config.yaml
n_layer: 13
n_kv_head: 2
tie_embeddings: true
parallel_block: true
init_std_qkv: 0.0789
dataset: "wikipedia_en"
Each number is 50 + 12 x the weight over the matrix's rms, rounded and kept within 0 to 99. Layers, rows and columns count from 0.

# q: layer 6 attention query, 64x64, rms 0.0671, rows 0-31, columns 0-31
# k: layer 6 attention key, 64x64, rms 0.0725, rows 0-31, columns 0-31
# v: layer 6 attention value, 64x64, rms 0.094, rows 0-14, columns 0-31
# o: layer 6 attention output (transposed), 64x64, rms 0.098, rows 0-13, columns 0-31
q0:56 64 47 47 39 54 55 37 54 52 66 57 41 49 44 59 52 51 48 39 51 45 37 39 48 43 48 46 41 58 37 48
k0:46 42 53 54 36 56 40 58 48 46 49 44 45 40 48 45 58 55 60 63 49 47 49 59 52 59 58 53 56 50 49 52
q1:49 52 56 51 60 48 55 63 54 51 69 43 30 42 45 52 45 61 79 57 60 52 64 51 49 47 52 54 52 52 43 68
k1:70 42 48 42 35 51 32 25 56 49 61 30 54 56 53 23 31 44 43 49 38 42 46 43 63 44 59 67 49 34 45 55
q2:62 49 67 52 53 46 66 58 65 54 59 51 43 48 54 66 37 53 66 61 37 38 54 59 45 53 62 52 54 63 38 71
k2:39 71 43 49 64 47 60 81 46 45 43 52 56 41 36 62 60 45 52 46 40 42 52 64 44 47 43 31 46 56 62 44
q3:49 56 56 58 64 73 30 55 41 53 32 51 48 67 38 50 58 47 58 53 55 70 33 46 84 74 54 39 28 40 50 68
k3:40 55 50 31 55 48 47 40 56 56 32 56 23 60 53 40 58 44 51 59 50 29 46 58 23 53 61 48 43 66 50 42
q4:45 51 42 54 43 40 47 52 59 43 61 57 34 42 56 58 62 44 40 54 47 43 51 57 43 38 53 44 64 50 43 42
k4:53 51 47 44 51 68 52 41 49 43 49 49 51 46 56 60 45 48 61 56 53 49 55 44 53 54 54 53 56 55 55 57
q5:57 44 74 43 42 29 70 32 60 64 67 48 49 58 55 65 36 53 66 59 41 48 57 54 59 36 62 51 37 63 37 65
k5:62 49 50 46 50 31 42 43 53 53 47 45 58 42 58 51 37 58 40 57 49 45 43 57 60 32 58 62 28 61 39 56
q6:36 50 09 55 38 28 59 24 20 44 23 53 76 46 90 52 66 37 18 23 80 75 47 41 59 45 07 38 29 55 43 61
k6:41 77 42 44 45 85 70 88 29 28 44 85 19 53 28 63 60 48 58 62 77 33 40 57 24 75 31 01 47 40 76 56
q7:58 44 42 62 53 70 45 62 17 67 63 62 37 37 39 37 25 58 37 55 64 34 38 45 38 48 46 47 66 40 43 47
k7:69 53 19 45 24 64 18 39 57 70 52 47 41 48 40 40 56 65 62 71 66 33 42 60 69 40 51 61 33 52 50 62
q8:49 47 58 51 16 50 54 44 44 60 65 42 51 39 56 56 48 63 79 54 51 51 71 71 40 34 54 48 41 47 49 43
k8:41 57 41 39 44 57 54 49 65 59 60 51 47 69 29 50 35 33 43 50 48 39 46 41 37 62 54 45 61 53 43 32
q9:32 46 28 51 42 44 43 55 64 67 63 42 62 62 13 54 37 61 57 39 50 37 46 31 59 55 50 40 54 73 48 53
k9:36 64 41 37 34 83 41 52 47 59 24 60 58 83 54 43 32 48 53 32 65 42 49 45 62 95 48 44 48 45 41 44
q10:55 47 54 49 60 67 30 65 61 37 44 67 62 53 46 60 40 45 33 45 56 53 26 51 26 76 60 61 33 49 58 30
k10:55 27 52 63 57 65 43 28 50 62 58 39 50 24 51 66 58 54 57 48 59 51 37 45 45 29 54 44 37 63 23 61
q11:64 69 28 57 51 35 42 52 39 58 44 48 69 59 59 69 51 42 54 55 47 66 63 43 57 51 64 54 55 33 22 24
k11:43 48 33 50 56 43 46 43 46 36 49 61 71 41 65 50 58 30 50 49 42 63 26 48 86 54 30 54 30 59 58 62
q12:32 34 54 44 34 24 50 46 47 58 42 48 73 55 66 57 42 40 37 76 48 46 61 49 55 56 64 43 47 54 59 36
k12:17 58 66 55 79 67 54 59 50 64 56 62 57 48 37 37 51 52 41 53 45 54 51 38 37 63 47 27 55 32 51 41
q13:59 62 59 55 77 57 73 66 51 26 36 47 48 45 45 55 29 36 38 72 34 32 55 78 56 29 65 46 61 49 54 45
k13:67 20 62 35 42 43 58 49 55 48 51 46 54 44 46 45 41 59 59 49 49 63 72 64 50 49 43 48 29 56 50 37
q14:62 47 55 43 68 46 61 36 51 63 44 30 65 44 53 60 61 30 53 48 56 37 45 55 58 49 62 39 29 54 51 77
k14:48 65 65 68 59 48 59 59 45 60 58 70 51 62 54 58 44 51 49 35 35 65 57 22 45 77 46 50 52 30 53 49
q15:51 58 50 64 64 52 42 56 61 39 66 25 47 56 47 55 67 66 34 55 55 40 27 25 44 38 44 37 59 34 45 61
k15:37 63 58 32 63 63 66 38 51 67 47 71 19 61 26 54 64 54 64 72 48 47 51 47 32 46 50 58 62 27 41 70
q16:46 70 57 68 39 39 60 44 33 76 40 71 54 53 38 53 68 33 57 65 50 49 62 58 53 26 49 50 39 33 25 50
k16:53 75 31 52 39 42 37 33 36 53 42 73 38 57 57 42 32 53 74 56 58 62 63 41 74 68 41 42 50 54 39 52
q17:23 75 55 50 36 41 48 46 45 66 55 70 56 37 61 63 39 54 46 69 37 59 64 62 60 40 51 28 39 46 47 65
k17:57 48 42 49 41 46 62 58 46 51 58 60 35 39 48 54 36 71 51 38 72 27 51 55 31 51 33 44 70 82 48 41
q18:34 62 87 36 69 52 57 38 57 45 27 56 74 57 64 46 68 42 44 42 55 37 46 37 62 84 49 64 42 50 52 41
k18:41 52 49 34 35 70 43 74 66 34 67 56 24 54 39 52 50 37 60 34 63 55 48 33 39 57 43 56 65 46 57 43
q19:36 46 46 41 60 50 43 52 22 56 73 52 42 47 45 54 62 49 82 59 54 50 54 52 42 79 70 62 38 68 50 60
k19:41 61 42 45 36 63 52 79 70 63 52 56 69 53 36 35 43 67 37 65 52 62 42 56 38 63 44 62 66 32 37 61
q20:76 72 31 45 30 30 49 60 60 51 50 41 55 09 53 39 51 54 52 43 85 54 58 57 51 42 31 56 55 67 49 26
k20:73 35 57 60 76 43 69 54 53 44 51 28 62 58 31 62 50 40 54 30 46 36 52 47 48 37 63 54 57 58 59 34
q21:91 37 40 68 48 52 45 40 41 24 62 26 40 62 42 48 63 35 68 69 45 56 25 65 67 55 50 49 45 49 44 75
k21:54 52 43 69 60 64 34 40 39 55 59 62 59 49 40 39 39 54 37 46 58 68 43 44 69 49 41 53 18 47 37 29
q22:71 83 34 43 50 63 55 44 42 42 34 50 57 60 18 47 64 23 53 37 56 48 22 56 50 32 66 54 53 40 33 62
k22:40 45 46 38 82 43 91 77 56 49 32 44 50 57 34 44 34 42 68 41 56 52 59 59 49 52 65 61 66 23 63 68
q23:43 54 33 79 56 49 71 34 57 46 58 62 53 65 44 53 54 52 46 55 70 53 42 50 54 60 46 39 41 49 49 62
k23:67 46 48 55 79 63 68 56 41 41 35 51 42 37 41 53 46 44 30 55 52 43 56 41 40 55 47 52 82 14 56 38
q24:46 71 60 34 59 69 37 60 56 65 36 42 62 56 48 53 51 62 48 42 59 54 45 57 55 45 29 44 29 45 43 37
k24:36 22 64 45 54 32 49 24 52 40 48 49 55 40 59 52 52 57 51 43 52 57 67 39 44 44 31 57 51 63 57 67
q25:76 49 33 60 69 90 40 57 52 50 43 65 47 48 36 25 58 43 29 69 55 61 52 48 61 40 76 26 35 35 27 60
k25:42 41 58 50 44 31 47 27 30 76 50 54 68 48 53 69 48 43 37 41 56 35 32 34 48 29 60 51 31 60 29 56
q26:15 75 44 47 39 72 52 63 54 66 43 57 47 41 65 41 35 43 67 20 48 54 61 66 64 74 37 64 42 43 66 52
k26:49 65 52 54 51 47 47 73 59 37 44 43 55 55 59 51 36 55 42 45 55 43 34 36 43 63 63 50 31 57 27 45
q27:45 59 32 52 35 41 64 55 42 49 49 39 63 41 43 54 36 49 86 28 52 50 64 54 44 66 41 53 60 53 62 49
k27:73 54 47 38 35 42 52 31 39 60 29 49 54 90 54 34 30 55 62 57 48 64 28 32 54 84 51 65 34 41 20 82
q28:49 66 64 62 50 57 43 55 42 52 58 47 46 49 46 63 35 60 58 52 50 58 35 39 41 42 62 41 41 57 43 57
k28:45 42 77 47 47 75 69 77 33 47 44 59 56 69 54 33 23 59 60 67 43 56 32 53 43 41 47 40 31 58 68 50
q29:48 51 37 57 46 42 50 55 54 45 56 41 38 48 39 72 45 31 57 41 57 55 61 44 45 48 61 64 47 48 32 61
k29:61 34 41 48 43 30 30 38 67 34 36 45 54 42 56 56 80 55 59 29 46 42 59 45 48 56 44 60 75 68 58 43
q30:55 42 38 67 37 42 67 63 45 58 49 60 32 36 44 65 56 40 40 39 57 40 84 73 40 32 53 51 94 51 52 24
k30:66 37 51 45 59 36 61 71 40 69 41 61 69 59 59 37 38 23 56 78 30 57 47 47 42 43 67 62 34 45 45 61
q31:38 61 42 56 48 58 46 34 13 55 55 51 40 63 63 45 46 61 43 68 45 57 25 53 43 45 56 38 43 50 37 56
k31:48 37 55 62 48 33 43 44 53 51 48 29 34 40 48 37 66 56 34 64 52 55 49 62 38 51 63 47 71 43 59 42
v0:54 76 59 51 42 10 57 58 64 47 45 72 50 48 35 71 76 57 61 28 36 58 52 43 39 39 90 53 54 60 31 69
o0:65 28 38 69 56 24 59 55 62 46 63 38 74 56 35 67 32 45 42 45 28 55 50 35 29 45 59 24 50 74 50 25
v1:39 50 61 38 60 67 70 56 54 21 32 42 49 30 59 44 34 57 52 65 44 43 40 57 29 35 53 39 34 34 34 66
o1:49 62 74 45 80 55 34 46 53 44 43 55 42 55 41 44 47 43 58 46 56 46 71 39 53 43 54 61 67 48 46 55
v2:62 47 63 52 68 22 39 47 51 27 52 40 53 43 49 50 63 51 61 77 33 64 50 48 36 48 46 33 52 58 39 33
o2:62 58 46 59 58 49 45 28 62 53 46 40 62 50 49 35 60 69 27 60 62 45 43 49 29 48 37 53 45 50 54 63
v3:53 60 40 56 32 61 54 49 58 65 39 26 53 64 46 46 61 35 43 51 43 50 50 44 37 29 67 41 40 30 50 52
o3:53 41 64 48 59 35 49 56 51 32 54 34 51 60 50 52 59 37 35 51 60 30 26 47 52 52 54 52 59 52 28 39
v4:44 37 67 55 42 64 44 41 31 56 39 74 70 48 32 52 52 40 51 56 44 57 50 36 42 38 35 53 49 43 31 72
o4:51 55 72 45 41 45 61 65 43 39 62 61 46 50 54 38 69 55 74 52 63 39 58 61 55 50 56 44 64 51 47 62
v5:64 45 50 63 41 39 49 67 48 47 30 59 75 55 43 25 35 29 56 63 58 41 66 61 47 51 46 43 59 43 76 46
o5:54 52 46 40 64 37 61 46 63 29 39 60 66 58 56 38 66 31 30 53 33 47 64 63 47 71 55 37 50 54 61 41
v6:58 65 70 43 63 44 39 54 55 44 77 60 51 24 38 67 62 69 27 53 32 58 44 31 64 52 57 42 45 59 42 46
o6:67 43 47 38 52 52 40 53 56 48 43 41 41 60 43 47 52 65 25 52 68 66 49 48 50 54 39 48 55 37 51 45
v7:52 52 35 42 39 65 38 52 67 47 67 53 46 60 54 50 41 62 33 49 44 49 68 43 50 35 49 67 40 35 77 40
o7:71 29 35 62 41 48 50 55 25 56 70 44 62 44 53 40 47 63 49 46 68 60 60 50 55 50 67 71 50 37 50 41
v8:49 48 68 42 53 41 52 37 51 50 51 38 46 68 40 64 61 45 45 61 41 63 39 43 49 48 44 40 63 71 42 52
o8:49 69 42 61 42 51 34 52 59 66 59 68 22 54 54 61 47 60 48 42 55 38 38 23 56 62 46 52 48 58 43 44
v9:19 62 46 52 65 50 47 43 53 50 60 48 54 56 51 38 32 39 31 35 63 43 47 57 52 63 74 52 64 46 38 65
o9:54 28 41 34 42 59 59 50 57 20 36 53 50 36 44 35 44 50 48 46 47 43 41 42 60 49 53 54 58 55 55 75
v10:52 64 61 60 61 45 25 50 64 54 48 36 47 81 36 50 48 64 44 66 48 56 23 47 64 75 67 51 44 51 42 58
o10:52 59 71 49 61 22 54 43 57 27 61 34 39 64 29 51 51 50 53 59 18 48 29 36 74 56 83 32 43 36 49 63
v11:44 35 61 51 58 49 37 46 55 19 36 39 66 48 82 52 42 59 38 67 57 49 47 58 78 37 58 55 48 46 48 65
o11:59 60 49 29 40 24 48 54 45 26 45 53 56 27 63 62 36 54 39 40 54 47 92 49 42 35 53 48 57 71 51 76
v12:43 57 41 57 67 55 55 50 76 37 65 55 54 59 62 39 49 52 48 63 63 44 42 61 62 45 25 54 48 48 40 46
o12:41 56 44 35 63 42 37 46 41 22 25 43 37 45 61 61 43 45 27 52 50 62 48 52 42 44 44 64 58 40 66 48
v13:54 39 73 53 22 52 47 48 65 63 59 38 46 58 63 69 55 70 40 69 69 68 49 46 37 58 61 67 66 54 52 52
o13:68 60 47 31 38 51 44 45 41 36 61 54 53 53 31 56 40 46 60 35 50 63 50 36 48 64 63 48 50 53 37 52
v14:69 44 37 63 32 48 80 52 63 64 36 44 48 52 62 71 42 37 59 51 43 46 60 51 44 48 68 44 47 51 31 46